{
  "n_layer": 13,
  "d_model": 768,
  "norm": "rmsnorm",
  "qk_norm": true,
  "attn_scale": 0.198,
  "bias": "none",
  "init_std_up": 0.0272,
  "init_std_down": 0.0,
  "schedule": "wsd",
  "final_lr_fraction": 0.0
}
Each number is 128 + 32 x the weight over its row's rms, rounded and kept within 0 to 255. Layers, rows and columns count from 0. Numbers have three digits each. The size before them is the row's rms in percent of the matrix's.

# up: layer 6 MLP up, 3072x768, rms 0.0614, rows 1735-1803, columns 480-575
# down: layer 6 MLP down (transposed), 3072x768, rms 0.0595, rows 1735-1803, columns 480-575
up1735 102:135172177131160145114150129036112168111080142123127125076131170149139101114135102121144153094124060130130114160141115107109116121119084139161103135122112100107116057148123163120138158191146126135102086196153159089175210151140143126131142192168146116106141086107133104061048158094152131098
down1735 094:104142093123132114149184118139143121082171092161174097077158081171148135148152109157107095145117093116159050139132142112113120067113117093099162127175152097141120104067129112177167090171084132143130203094192104093089165113070136144124088193158090105184145117128149150056121143184075174129
up1736 094:127108115083114157198168114163119154075127166122141068156131119110158176112133097200086120122114076102087143156124150134169110190143157123082094148149114125144110087110092122097130071117151075162110118145102170077115166109077150137074147149129157013131154175138190134197146095137125128166
down1736 094:158066077089169119121151106144077151061174180132107178144084137083173126135114135116140173113121141135097126028161107140144090142132134065155159133129083126162189173132079083112155157153136076069152130133127134109128121143161191096124180139103099071088137149125171113184101174097147083152
up1737 100:094125169145094123151157124081140156130143133147158142161143129119125163083118151087155083144152165175129141098089122096161192124202063152090100129141177171146136115129105095079071116113158133105159124192109120145132099116103117119136124145102101149174099189124194150153152142110168150090
down1737 098:081092117139127139153121156148107129085079111069112146139105119151101182076092137131108100082147123099175118138105160064145191119117148100101157133097182151082181118093153067176103182095116191125125129209148108150158125178079143175096169144097118159145138100112128164076169159106101120116
up1738 101:129131105099159047116162124141116102118104096131162139148096150108091087127121114147092167177109090140123146074152112073109120126125160064122078168124149120134172118092124111115094147156088101148141184171084135148127121069140154127133150107125072133089127096176060094174143155172117093138
down1738 102:211154091094128108137158160122078154071077073168117111100155139105190144124093131182133114042120152073138159130129069132116118084144110133177157149161111167131092114072201140095110102153080118171147114112145137133158140145154111091161149164076085060166146153142090146094204110111166031117
up1739 096:138116142103098128129113111147117185126127130071147134173167167122164118187158096084169125097129134144072133167109147136145150170127155134143128094152165106145067088147135104127124076108095121178108208137106116098100125092171178167153154215141147140119128160147161187132126118098092087120
down1739 099:116142160091040069167152149129113158136116073089078159129134099145134113139126116129130108190102141176094200134102153155073139113190119127121087146146110162143137151176115095118141121146092113119109103021136154113154121122158120152168100149126109146123182140077104130140101087108117094105
up1740 093:158102126137153114159137186141079083160152080160100091126136141089111094148141103116184205090140165126103146159169210134145128115112128066162179119132142152141112101136094135116127133121070195183140124137165129076133122099111179105086089134130103112126132204160174119201212067107120119103
down1740 087:043132125111100134145088110114095128151113182125156141191149130151173129121099108102111202081113135069137110064058074130163140123174122141101157131108099130130126124111149056113075143129130123119145068151131115162145102100115125125133141168109115117123122127184094143113126191090104107140
up1741 097:098157123196204137136135156119112121172144118141129146097136189105156159100143138061102156100146147117201142106107120152119152122119144133096138156131096158150076136166146114087096121107067147116212176140138110127135184089167172124110158123064132167079131135117136103096093130021108165140
down1741 103:116133098120120101088122070168164104186139108108147082145161156116176088107101179180100127096114150138072115156115083169187169124184135138105189168140130053168078165095135100171188093166162080096153141143074126161143107110112165091085139089147165060162116091105154110102101078124110126075
up1742 098:131059184120129157178108157161090105143122094134113049060154097082133141104112125126129127148174138162146174155143118112111162130143148120187110122120090193150179086147129113124148124164122170115138227112123164161077228164105137108106165150119121109149080130125111110153167123159074129105
down1742 105:115132067114168149125131117132156143170142134140065130192075137126125126125196134115106146118172122069168141091132092147118129127130151139147184048111142178078102137050059092029145184176121138134117107117142107116123112049108120112143127121110170104159111145127161170115147105111140134105
up1743 109:119167129115135158105140163122075121092129156120134096167101095112132145103143130187144108149182147153143085140175153164156158192153163136078125150083128073099163161145138120127086146229122134147157164119140142121180119146129172137134065178123105098091101171129139167145201087085136131149
down1743 109:159133122134154155205170030130185160185115155140170156128091130115118096107118135151123104124078060060160091137101071133112142106140131141174157189119115113148118135135140139087132122103166144156067089077154128135112111108192151183118168064162144119171142172075113194094082108088120135138
up1744 091:146113140063135152135127076127133137125167077128164150142150148140094120195103131070164089143133108098138023101063073152120185107157131099147098138110122126116139091154068126151145197104109121090066100153173153076126117127116116135064163150119138157134113118128122091126139169152137172122
down1744 093:147126124133116098166145134191125066141149189154101131051097163140121134083134133150130161116166176145144145143104168151104141116038121144156157092163101131084130129144201128153161101172140112145172103141043131096202119171116114107094139106048191069179166092157132134116145160145178120094
up1745 112:137164130093122170110095113185181171125053184086178134141124154147146173150172107164144115094128145137131071105074101102165161121153136100124137176112137149100110129126110170122085087165135179119156141143113114143169121176081135136162096186125136167155176117137111116124167110145161141116
down1745 107:131162099117117094134152111164138156086207124154118109135094074112034127135146091150121105148200103088081081119124092147134079109147153150151143151144116079157105121105148134130089077118106118118044123165100098173157117111138179106198194130130113062189107158150171134113134092112100079111
up1746 095:153113122127174070056116103115112148126119181195118152164117173120144098160131121141114145113126134127156181103119160140155115141095176095142157113163088150097148090114058160104188126147107097111115136137147179087132166172132126141135119105140145089163121079154110135089178102151154094140
down1746 096:158085140112098148094134101051094085098149102114149133185103080135118178120085142148127163087087094117109133059147085098133144150156161148194106160125132162147125099109128114121085121166109087144162116149129148062135142069115079123093133132121135159114135186101089127107126124103111147137
up1747 099:150066113169125120127183153117141190105123125122175024114085124168091149193167138104130088164152115117167147164140101165096095072155097167114156140140159107154148094103161101148114136145113165228086115090184160141185155168122132100149065150141119145153158089086164137096115142147107070159
down1747 097:149120107121077148142150107111101170141154168172129169163093119140145155137109118157128075153131113129206119114123103070118143113068142118159129121161168068179143165072120168137069117109098137138109125111105118145109119134088114080091129132156079085174162078117136126101151104120083143050
up1748 106:142095128099097115170162112127072141116123164011135090138162154133134106133115119083134142139154093109120140202086066104127130125152046106117171107135122147121141159078112152130138115162069120106147141123145199152156161114131050167099095146086112075186138175080174090168035100130115139135
down1748 102:150127130152138172083145112166164082093103125104076115086162096124152125104107171173146148117150078134135090153135131134162083150143135123120138159062106136106133150146124104102156154143151097132174184102212201145103082157061110165080181161124100101119109196084105086118124099093134163152
up1749 092:147089130158107115112137170142089138160120115136092194141086036156163114118154097113082092100116140105120153113105117101122097108102145079096090145089103137112133092142179105060060091171049092147150152114135172083083057126142126107092127135119189126134155135141168124190127178114179104072
down1749 098:144084196126148136145133150112171104124129142124101092145112168106115112119049137123079145161136091146124107137085100161117099106155178142120122145151200115127150200145143084122079207070124116116143112086132134170110126138081121148122129100108191135126176122116118147091062085175135148194
up1750 105:152107111124116139181108150112152113143075102139114107167107161087078210131138141107173152149106143193151155145098177153187171161115065199077107125134150200115109236180148134111154135185175100197136046137096114166145115123108135203144133153121151149165127115149070079112158114099120143159
down1750 103:151126181108167143096135078105122154152143210117112117149151136116085128154124174122118119156157134134117146136129157140120176175129131176058124113178069150125144134177079098100139143114164111075098152072169153181153170126142073168151140096100131128120164096135155107157114142048085178210
up1751 094:096069091074154134133110105114149111101133156161158172119132120083173138117159050155143176147074152078119103087153137123122138145123124136124194156123130133097151119146122092148144086172165098072113133102096121169154125112176142128134149179156176177151071148130099128107116131142192087109
down1751 096:136087169139126169188175058163135154083128076103135158130160091118183154116143153160126083087136146079178171137201079154135101157085097098112093119063109159107139111131115150164162127151189125111124145127111128090149145139095147175141138126117122114131196127155120058135071130124069133147
up1752 095:100110102165155134130105052160103095086140137131160085160150166122128120108154070152148116145109119103100137151150113143093108167162144117095125137139103156107116129162117128179104131117191140150154087088151084163109159161093153136130131186102142100081144082160160082090119096112106103138
down1752 100:132199117128118177146163186044149081108176088094131073144100057111204111152169101200057128091123077160189109137134139069084135173100143112152118153124137123089098167141090101147144147094148103088138093106142148165160090117191140136149123118129160196135175122122141083097105092130095146151
up1753 102:149148188133123089110141149110180123161078125067134127190138143145169180110186128080182151097135109127160096084154148104112184133128095066127123068127129168114135056092077154181120129135120132173117080116108194126168146110160156154139155138082118164131153082153111102142148188072168198090
down1753 096:120122145164104071102099125095084106153169084100115122123139103153136123155135113109115162071118073064091120102136121135141112061114076126100138166119089109150141104095138108149156126104142160152103124169078183127068141169086110128083139143145180157161127166159149085130128171102182155091
up1754 102:080091119052112171131172172168163131084183096130117154143154098184134108103097135136134103136086129133096153157125126086139162137164105126159154133059043149055084090108131151085139156110110132129108160142145136137109095107116107137143139149166125099098093122121122139102212124094138145111
down1754 104:109195115093144153136176164111178152138109082127107162109151119098074167087142184168139076060088176080083131187136105107135225134098146091155152141102131088084122142096099157124187131125110117113167091150151080089136112177137101177196089126161078118154147139121149156087143113132114061171
up1755 099:079134127060105126121173149123057048163100181096081132135113142167114128085063120118124160183102170132119096162072119110149115121095113115085130086116062096132097118126139120171121113117135109150118144127141050092163146144143120075109169161130074090165100148117018137157126170142113111152
down1755 099:142136172117118131156170134124131114077128143067117141151107081159100109091086093093186120179091160115164147170150116095086147097146160150173088135074128043153112169172116119145126102189151105187131108100108128110152146065116133081124093093123113115131105094102010121119114083106101107122
up1756 106:166177110150203155107142123126155171135154090112116143163146087144132111121058106218171124083143163100169158142123149097119099111128081126128174096096129106122091170123136152121078160095125061133046123100140152111151122118126047080167083085171105119161071140127161167149131125000092097139
down1756 105:173173137054155119110146201143128127115118145101102140144155109136098090130080163134123066153140183151130155155116139113215169159156113159100088079141131116135171106083117119121152089065112102122138127102157064122070162115116123144136133136189133191146130139102108101057156081099108167107
up1757 100:137127123108153117155082124123143158103081042148137087173046105121155155146130137045128099152120103123149199113095167107133167125124146139076067073116132187129112104049166101138132168103114078139172100148140139059189101158090093184084134101159085152126172106126129145175150122129157084128
down1757 098:163081167081133146112132145166149191122161130134105153094092150136110140135157141159162180124079115076086150084132156110101129082073139156101187171090144095102138112039181176088090113159158104118155188053110160074123139220126110142114162158116152112164147183129152139093157094117184144114
up1758 105:072179109100156111067199102098139144099166105135157128124145140131068142106108162187110125139112142123100202152126141113146169119128140199087128141114152093171157149143151096156094155097145108119118120094102127186164177176143118142174136184114072099119110100099125078116194136160166172123
down1758 103:093119093112129149081156117078120152138140159129111131135125100088111163144134124066129117152157128147100080094131077131130122150131146083146153111121144149097138091077180057084103164125087137113088113152150107124106108110081194116121095089128111137111171130138089128090175153090059147151
up1759 090:118123151129157097127152104114113119108154145127154113161168156131103172169101110067141064101117151199164183108169097121122132149088103112121123181113148146095183165117161155197137131090129168102100102128138140132085133113130105116150134091088151129182141078132177131137112123109105161074
down1759 093:108213098210036141166181095088133167132142153081132198127158104129080120159063101140115134149113150100146110089124160138115120062173040117126132148051145124126129131112135124105165096201143111148104122094134154189114082077124095113157156107192142160177129181168108179042101096116146109108
up1760 094:118065122120137145134133075138127132140167090088102126090083075087126169159148163086158133124109135114090146143082123107138161084157164143098113132166155118100139110119125100166146150184161092196196123090120117121173088139119161118143144147125110118097087109143156143173145152156122088144
down1760 100:128073102133140120128133091141161137128157132192126057133174098112114126131146111103183144132161123155115067131081154092124115058147159153091142117187118115062180103123118150144126135129124145086120134107125146116082075141122206150036118133181109119040160162108149131155168124096175096108
up1761 109:074100059122124106103152146175146099162174217128105174106112138094086111093131199117127095126149132099118173102149098122105121124185174187122107132116062090127133123088171115178091124129103211135109160144061161142158153099148111142146100162135141150168114175131123136137137179104109147148
down1761 106:150173121115116105103108090097088088127090098135081115079079140163130108165181102136160159192138154121162123137087141203142168110171170166116108163098121136128105119109114133099144169101105152181082170122118135189139084105145162108087121102151123145153070098099133088173110195102102127166
up1762 099:080132120173118116141092119143086167127105086114156139136154162125111133112103137099136122135122164102108115098123122084141121103127127239162140102134017109123129184100140171135120160144179073138100112147128188125119166200158111069139158153102140086182158128135125127126148127114165085145
down1762 101:147090095148162087137099159177178146065138145115142057119119118115088151084100181145105080121163140108134098173161131094075169157143124097138145162126099173148075113167161171107066159108165176063155121139118135107085142091074110136132103133094200122174114064132150139140126087223129111082
up1763 095:103105145122154116081145153128087085152076146206156245154138145041162161099138137186166101134115144165114144134086113100112110092113150081140142131166135135132124105107156090178165150144118136119133180165173121154087177131190061091144131133132128090139081102151109188083091093149109077101
down1763 099:098130225115096132074093086120143190157158131123173128153127140112146090148126099106117096108110127151101151110081156095149135158101111160108099163189144095124121076131127121086109091147122172130130140101072156209101194093171176058140127161130155147103108171141067205191112110102080111135
up1764 101:087137117131128122046161157105130106088137221110091109124126166073116137091088126097161137133134137123145113157066125114138088169113208121092181172157071192108053155120008129142117114189043084065204152167114098108132105180111062127108121133093197135103127118147187114123086179077169091086
down1764 107:222121063119174136120143167205209126103041092128168071091078106097118127201099171168129135142140118157130119129128147119166122102125158103092187120136108132170108145128167095026108128162133028050180150108093130092125149164150117108183140098182113125150160156106126118085106141100169114117
up1765 104:116092096073109116176141169147096135138101138153076144103130123146143108089144115095100103092121159099136106150133106150158087138164110141131129072128201103082138153089164144150181083177144157150147059130112161178173131142146154188119147079149107140149081190140116135179111109024175126131
down1765 101:121126139155147119121099099125144115129148141110083095119099154179108076104094189125146148128120104091119146063097134099136039113168151174117146148102117111154128122106125140097170108131168113153123128136120145122138152115123173125122213090161120121173103146148100107107130087208160144117
up1766 101:131095137125136146138128191137177088197156139119109133099129096071207109162139090156111144161143136116083134149108148077134143164130141113180105153126151070115095140126131139092098181191139118150154107214142135149126180155148117185125079197146169124143108146134091142122158153086122130127
down1766 106:169129184123162135151204112134087125129144116146170142110155115141130133133145102132160179193126080131177153152109117155192121084115155144143077150097117095169116074158110146114121107078118149164165170101140149176147177118144111141153138120135099163147172110099093117139110149120091139112
up1767 100:106150165212105135130168144153116093125119086165115129174184117175100144125108093131144138096152143132194108146129123101097082106115097147136129101127175132143160133112070110133143123101132110132072119127149105107099147155148046133134134178110115145175146120134073135124171119158145117137
down1767 100:153101132089100068184134109117076121090158117115153140113130175168107150127168107157147131144079068148104158145127072098167128156086083110115174172118189142164188151155150048155077056082123125196149200123071132130144126064108117129124095171172193126114184092137186137182131114127104104170
up1768 101:083085154129176134155084154106092139113126089137103173104125117147183068147170084115127166176129131138166165090140162133122174138134101099137122153158172131139118124098165167129133125146118093131136127169169085127108060188151164116143050118138213063117193070157143126248151138165173129072
down1768 104:115113099101172130170108044104107092112144081138120156131129109124166132144144118155147084155111113104124129108111131137124116149092120119134132103089089111108100098107171105136121159109096124129122148162212133094122147119031150138168111099169146093108129098166112105134061129147171140125
up1769 108:110141107128153148159082147121107127166140160124100068177141157075132109113129128126100112096141037157076141131225114094133142097120140078093159114120163180124103131099132150158148058113121251130093191161138114161113100135187069144153091109071131118130089126094158148179096174096120150118
down1769 103:216113149130118088091134135096104160144153122130111152097128116119162113165107113154123207110109079109135079147138124152122146091151127094188127133155134115132155086142103068114111115169107191152150177149153126154113094122120162116203175038114070120170138128126178133116151120131080073123
up1770 100:149078136127114079083105122104152182107176063114153073125118126090076130153120116144106130118151123127141115138121138127162120193084120166147096123113107127139130069101144112158127154167139081143152134075111098167180132148092115068130088096170118071130168070151100088157141096120130189094
down1770 103:140154147118139123180119074088135099128138066145109166103117172178144132089120171131138111120126092111156111142154132102108104166189102119101138039142099127170136114150170093135105142154117174112129149134121157133096109200113124082099101128103167173132134113126122159157165100138149158130
up1771 097:162140127149086171087066134097134118149129058107117102133146140113128127111147083156137153175121157135143104081145144127106124110108178120172166148141084120101142168089130141112103104126105162155171153120114089090073150082185114123142132216063114125117116115100090084130133091085144161163
down1771 097:157133082103101117144147078132148154143118192127105200147094170107116134136170143107158126108103087162120116130119092160106127075152114139092148135146124129152075132140137079181162088152172114189110124088139138141163090136089097122181083158172207143171127058113150102123097092145145132142
up1772 093:160147084104129105158063101113110076173137053132124108173100101148146154081141191142100129075138104124131119072123158101154116106114099137046142137105093137190136147082132190182057121104119139121153152149139116101138149137075126110081147209176140170197094109118166124116108140150144126156
down1772 093:077168089145140144174071106104203154172177133113123091146109101106201143139123095126086154126127160161131152163062130113177138196070059121130141169114150164114121138130121165145146092136064144130114099110129155113099115074101105160128105125173107116155158103150126040140087140124081158129
up1773 088:115092170113139157131159128137102078118192130096117149099156124093105155100157127126199189099180123126110126193107132135166128101103182082156142141121143144160164107091085123146122137132111156143144127122083090147099103115132143090163149189124152160132110141155190125163204134162093058131
down1773 092:165106161186127157134164187113090159144104124131115076139094205142216178117195093109113115129141085146130074158166098132105142145119119098167113144170180169145155152132163119196153134099179161180150141101102190154078130092112118155117199170135099094117152130117106160115126073103178144100
up1774 106:124164092161119175116109131127136077200117103107154143127126059112110043144143113124151099137118160156137160152090166202144119170147174114149120103129096112121073150121121119050162114150116161159084126124116121134144128113047133152123140106161073060105120161174118129133107119104095177117
down1774 101:148115161070079168159162105142116090120107105113155149117095027126121161140109135047075156089210133147094154102207181148130142166115135116141126114118117123129091169116159127044149117141088099077113045143142117166123096130156119130131073150149103092160085135103111123133089105135176115111
up1775 095:173141101094121128137131192084127180126160114140124119189129134181146169097106082164045130168107113121125171128158154109139133090158165154138164122196154105151092111099169158160140073085114085132152142111158155172124092156129061089172107190140093090150126132178108125143103138108164087146
down1775 099:140109136133144163066099115052150223143181098088174116154083120150094123111109111125140124132123110096103053135112167103051194101172145138107214115112149136102085125117116155145164110109214130122152117097098139121140030115093135049110071084045120128122161122073096158109136098158091111146
up1776 095:089144081136128123127119130157081143136107098162176108078109132119077105111115148117176142069138110161161126196130132155183215115099108125102095155183130133072154123156187141108166179132149120087164109156125118158155131135154106167141157158140147140129062103118104123140134096114117121124
down1776 098:092192114186132145108116110116122123103099137092146143115127118087109088123092084119136098156164157127161145164150076118069155143154114069133150166134164145146091104202110148102102100117101030126105146079150107143141130165130099175109095114121140129116134083065138183099111144100074070141
up1777 103:133164088163125104147136108149095141141155085088172133112167176107136165104145191084152081153152154110144101106140138135171185123111126162181132068095148145142035138120136147146131133106150159095129150161081125082097066153132130128105064118100104085087149089094133134127075116138119059089
down1777 102:073112108166093150153126115128099145076109072165064125093182102148135108110107171125093153126159126131119142125149185148144090150141101136173099061126104144120142133148088086156149129067092154094160134114134105137205136147093143117042089109101095098156093130173167087133082104153126138118
up1778 096:101118122119093113141101201125069144161107086095157144100143137131140148164114113155142213164117120123186124153151154119155166136190080118101142115084113149167117139111097127115158144160165127134124087193148122104094097170125179094134130134196081109185107097168098091100147144131111139170
down1778 096:058178119188158128091091153173147157133113157153131116152136176094152125107128160123147131096137137138137178121112112123114105120139078145153056093134126101139167125102122115091163110089196125127149129104173143130112137101089129106131133086119125119108148072136084187127189093138116128108
up1779 107:098116133142149180048153111139170055118147136117090132071132139140158075139136108088122154067122155135090112118169136131153062127148118120101098068155158108091150094139122160150188116124124152100147171091062152114173163140124120126158088121124150194119115194092171116129130096083144123172
down1779 101:187068113061154104155197110152157122130122115140180050093120109150184167123142110120102133141085087079131137159106142157186097094161110058149145143180151141185184063104153114095184157133105130092122097051170143079173134155220128128139153128151128110086157169169095148121178155147126106155
up1780 100:116099132139110118125102119101120147103184167081137097204098178092128118077080101149116075159148105127097112083063170123120108159112157123174148088097084090141159132161111113155138117114102125145096170112111092145159149131093123118152076131169186096127111057115111103163137177125207138141
down1780 106:123083107171167114134183106105141105120099113112112166152094140097048104070159125166131156142128134150107119138137130122165175191175161132110057058115093134150123138127079162173128102088114090136080130093163102146166188139104162097142156093154165136136149158132121184105151188126105125111
up1781 108:161121153083161070096080089183094115149133100136153118069127143150101157093138107097127144131164156151158158125078124101159120111158164086127158151171141069133123149147142119145138108151107174155106102063129107090112133094089133105156125101130122141105095059089135162185163177091118113131
down1781 105:143146135123122179120126086128116077156146155131112141145104151091124100142141078127126155179133050177144148096108119173147102105130178066186168114138211101151213155141088084140144098128101103179087181097073113125149096077147117130153090154099103119138129148145152145123130150106127126128
up1782 094:082082135106147133152121103093127143129180137080116128144082090169098140137056127169142126118123157112076122140151124120120108123133130225136123110115126136093124154109105114140185111151068137090124148122147164125074074127095107149144079162124130142149126127154177128087123077068144112098
down1782 098:145133178116173100109111118167110100176116111109115124141156109157169122159164130164139124112147151155162198146161119111156130170150112084148123114138105138186099111105107170189087156144144132147136109078098160101095163156110154144117152118107136136161120171160076182121091090204076170148
up1783 104:057106131060104155059095098165120116136100186129133097097087121159128192188160119110181151184151084182157163087105133100237122199118087166136136114124102150193098133141106111081110203149116128088170151162161099098142139111191159109134157107145048134228132144171051093123092147138145092148
down1783 106:133136139137138148143192140090113182114141153089058138149109113137158151124054132080138172076094145142119078125129099109064113143147158078138162104136106160128198113099130159145105115092109109123088124135133140077126117157131153099183149156094077131120172094117091161106128114073087128152
up1784 099:168145114158093092039165171085154094130147142168145123079181129132181119088132150132108133104141105136163138150112143067131121104157112133137149106176146122107121142108105112153086189102121094098128073135123165114096142107123131140114135139130130151129083077155121130127161135108184098153
down1784 107:101122086098105165111159172150121108135095124044138129202127152131133129155064126062156128061098120133101156132142122141074207100093089138164097103148145152158132124138119130091037117121125137161111156115124173158154135131112110129169153137075120152202171116190084137131154113126169109120
up1785 093:141047164077110079162061122130158123149064111100105129118122107119103097114125098155153093166123140218089143124097147094151121122117209096191098112117130120105094190145145094193155140153094102111120056128156118099144094107122180131105137104121118127114173128111129131117126157133140165131
down1785 095:108135084145138084180128126171161110132116123150134096158143205123136073136082150116166128157144089134102106081135147144166122173142144114114180134127111156106179168131108130064160163145094104122133093118153122123117120076137164160110121035104190109102172091118152139122108173125069131160
up1786 101:106177166092143063103122135162177128088141057150104110117122159104136172140140150142155105102145122107087135081164114113140110109130172097084064127113108110073148097163149154148110193189097092208094120142158120153103121143173109079172118107098090118092195139115122183096146118150152116137
down1786 100:131112172096179130111199125152091161103099166095099067116120118154063140106199136112100127152104091103144130076150103107172061136147157113123116123152153080153120122079099093127152114119144145095120158083111122067130148171187168109172102123166124096092122083106126119117112134123111146072
up1787 101:153092129077116084110137124145159094120119097143165154124145153099149166106072056147099135131111086098141130154129147168111127101140101142201113173195059126146154163136117186177117089110127131193114166178126110127188117146150112141153162133121109156085151127201095135121065112072062157137
down1787 101:092129108061141138093111141103054118067083113144107160084139131077159081125094167129125159099096132120150125142071131090094052080112089134131176122118146208173123165120113158138146161173103140163105107119072124102157132084111127159125131069194090166079126146150115132119163129181142125102
up1788 101:179127193094154152107147190130131121119146142142090136097130091133119119108117184115097137112094145091137159176065142158074173126099169130092123125107186188095151138053158153110108154166146071096124135199133099116085135138137151140117139117124090112077113135107092137106150107112128162134
down1788 104:110216118144087071102112125197097119136163157144111161126109154107116176122113164078117075124114117142145154025096161139107132132112136144104120111130133121093117078117187151106130141132143062099122119147127101134128136137133122193157091142131162117172111110113065158152153162100085126124
up1789 105:168105144074132088048133116138216138123053144140111131158124097121135208142140119118093147132155177169108121167151133066188123150141062127168171114115143115106164183096158111162212155078080176145169120125137095089118096120096103197085139167139078068170158113111204101135096121115137097155
down1789 102:133175125131126098145145144076112083115159135162140105106154143160133143100064147132150147072196155056142107142115085070105129237183082156147114113135107087115131099180140113118113097099118176143204163144067095108161087149140098157124154088151091150166139111099176104105125084089122153115
up1790 091:107117095188122148153152111143075148140143132169071036162073119159146129118051147144184163183139143091071137176163062171104192136120147217093115119144118158096115173080141093111109105153134152164121089137101062094209107129163141077184159125084128141115170127133139182156162156066114131106
down1790 088:174123110150106141127110112125135109128124191139120140160146155139181109063041140104154148117141166110141129156071138092142127174068116149101170124127112144125151227127103110085088110103184203154112125182111136108215084084125109122112135123098143154120117163163101153172200140134182152160
up1791 102:131080087119114133093057095121102154094082127120128081118152118145139116138114121123118185103125142080087082106137176070117105091136071113121137105058157119160071116109117125100134148116054160091103150158114131121082120073115075146167116165097166178100152141130159082097157141161134145107
down1791 099:081180117125168117114094068165134099093114122079203161156164098107172076132088123109118116134163128109110170097132161136091101117093134084133083094080178126187138129118145146104141171163137090072060062127185170098146139141099088115192169104130091139142134047144120160104095117195114109118
up1792 106:105126155063098133121140118140062148142089145162169115115166168131129121095090118102129120150137179169072135114126176112166067161147132188168125136155081138111151142180134147114121124145138152032132136139178106179128151106092106139114124140160095125109151077125117065160136178144161112093
down1792 106:163168160069110083065198088117118146206182118068089130146082118149127122099143156067092122112100100142106173118083132079114112167179160115119166061094122047116093109164170167124149136140105133128149155138129128171108188165139094140062085120167083139138185142141092159149097144166146142109
up1793 102:163156085120139117150093087129155125042148153131143091138137089137126158110140087119125122142122150170193193152110083124140109111123110129105143120150115110152181116094121114122138161123062170115165055151123139129118151143168121167160157139142190125129148119165167113087151113079111101119
down1793 112:123211147170129119132152186123078082135159114083132169167113109121138110152182126129112108121124131161159093162111178136103104104025135093102161146113186151132188100138074143133116153107161130139062146132114199143102147094126168175175098178100093179103064109114144135150158194151119130155
up1794 092:106133144201146162138107125123169099112166132093101117149088127134165102075085117157059147168136072142130128105135124137121097084118130187123112145105147135177125090098103128174107133037129122125122142100060158171141118110066115174138164133089135148161118150138109063109141093090170173131
down1794 088:118102076187112088118147135153175122082111157162154111121092111168110075205176093128104101144104123142122131166128155104133134137184100127083147106105115166184053101150133128099147130141115122083109099111161148145110092115174102109080182132100138159166097141151126097129045100186099095134
up1795 096:089100148091132179154091127087171178176158132113180115126104120136143133097118124193104160107104082105105118105104150150124155129102164100116065126098114168136103070199092115162130134143151193053131134142137143152094116091136156147138156146108081138104135081125076110104211096128137128155
down1795 098:128143046107132151104116108162116132178094147112155164100140096127117143125113093124091132132130093058137126158138106130128112166072141120109152162152096120097141081118127145108078141113148174051093142132193171112076109110166198120095073139114090106066103175130072136136181134104102091170
up1796 093:146142140114108116173123134113142160139122144116166129111148110137138091140178146106109089121125160141103145209119200128127125076114129119140099096142104125154161186101111153118172141091100146139158081083131094080171060111091157176116163106122176103133144059042174090157163074088148102125
down1796 088:143108154106135125131140130125142187189132141161090124109083193168170162152161139131157130164091163205118121090130135169171088131123151129102066154132160160132067108145151149121163119123099092152133109133140087146095175142128127172124149189152118094102120170112038149115141156087141124095
up1797 092:143070129137096108127100134135172050129181105139194120174140142109119153071143084155147023133137160204138144115141153095141116092102184207111072087060113106112156170125123119146095175137109167114136102119111100162137173129104166149093120155142182103167145131093116170142174129066102059112
down1797 084:075139112172085122121119124182141093129156145159169160140164126149157163123108098180132101157088119145130115080138153096074159071150120114148091129130093131081126169134160166126167122191113106132133115101100135099078103106193107125134160132120121117116206101154133085179150093044071110142
up1798 100:175129099123113131069106140127132127134087127167142107180105161092092142136199102133106147062123117159134092075095120123080141151084168199135162162143149129105146107135135194095116111086129120147174184116115141142162085103099167111052151188115083109121109128098158171130184123117081053171
down1798 107:181108125154120112182170118149096142147093152158128101095140127130170112183146113080147139129156148021151140157128150164124133073156088106164123179183144084119113140133116153139143123091131158154061060144054135098118098111205145159143095151147134131119144075145127075123169104045134132135
up1799 100:117099123084177106121175136147094162154169127134122158107156153129084110130074147186138098157055129107092168128177112158125092105104091161146102137112127147176112111188058183122079124188160118146129210149147159097119097064134188187118084098044128155102136127179062099144162111085103114142
down1799 097:094075137120180122122135126108128106073173123165048134117174105178104110133125113114130118113174081095146108164128140082212086097100137069111156106154152137189147201177114157123135150107153110119131152138174155099189086134130097085204082121107144129183171187204124124130116134123121105113
up1800 100:043139162125146100102144135129063049159172135079122101141107134144111143162105163141120127062159146092133157116097111183084093188131101141188142081145101090112106084124124107133147081088131134107184151107176113165117089089098103116111145167108164153088130113083149120157082078138135046089
down1800 098:102116198132123187170128123156123143140137109159113052114104167112155119105154095144114163136160095114083139101155082175165100106162098043139132107145147175124154092097123167102135141176058151135152172128158098160149174169115095109151140060185125148110096182147128120149139078086115144153
up1801 096:179141135083163173156145097125098148129223121075144128174109166136146082106152144077126163143127154161157155119145089166121111135075102129102139106085090109096119171134143141083142173097106106096121102124108130128118104143112101060081107134157122141129145136118116142126124082114105125170
down1801 094:154123083124174113128127116125178105143090148141177155116194128135127124131132133071126148172119068101139153108104093053128078141146159171176176071129167122122152158093127147144187070229102133135179102132068139145068171183096142111146149175084171178137156136127146137112162126116160100132
up1802 102:184155123127130178197129192095139137161112115081162075126113130156158141129161137102073108134149132123133110092073118138135141144139154218177077120108112156117155140072144155119137114152123111136097101067128129140117124125131099126166118089157132164128085096163142166243120123090112111109
down1802 099:114149097167198075101100115172134150115122143147130114129132123093146128141135142116062146097122135101157134133118148072129076069111091154114163120143091181089170145134140158172112102103126173175128093148166133151093144128105096180065157152145114168128132116178132143156042140142148129162
up1803 097:137134122082089144142092139062115133153100125132101158121076115152106115133180125103140117101154186101096090181162071111149151096155171140133173121152093144089137150158131148152067115111084099122129095145151089107127128156120065128131130162126086161140118087103153084130135178162126125156
down1803 098:134110103143092164123109135158113125105137190159162110197099133161087150147102185090095103052103111138138147106204081114137101130150139151147153077134105119108116129075105108113114125109168183136126097091107081176139088040101114194095030115094119126145160153126131133144150174114134156106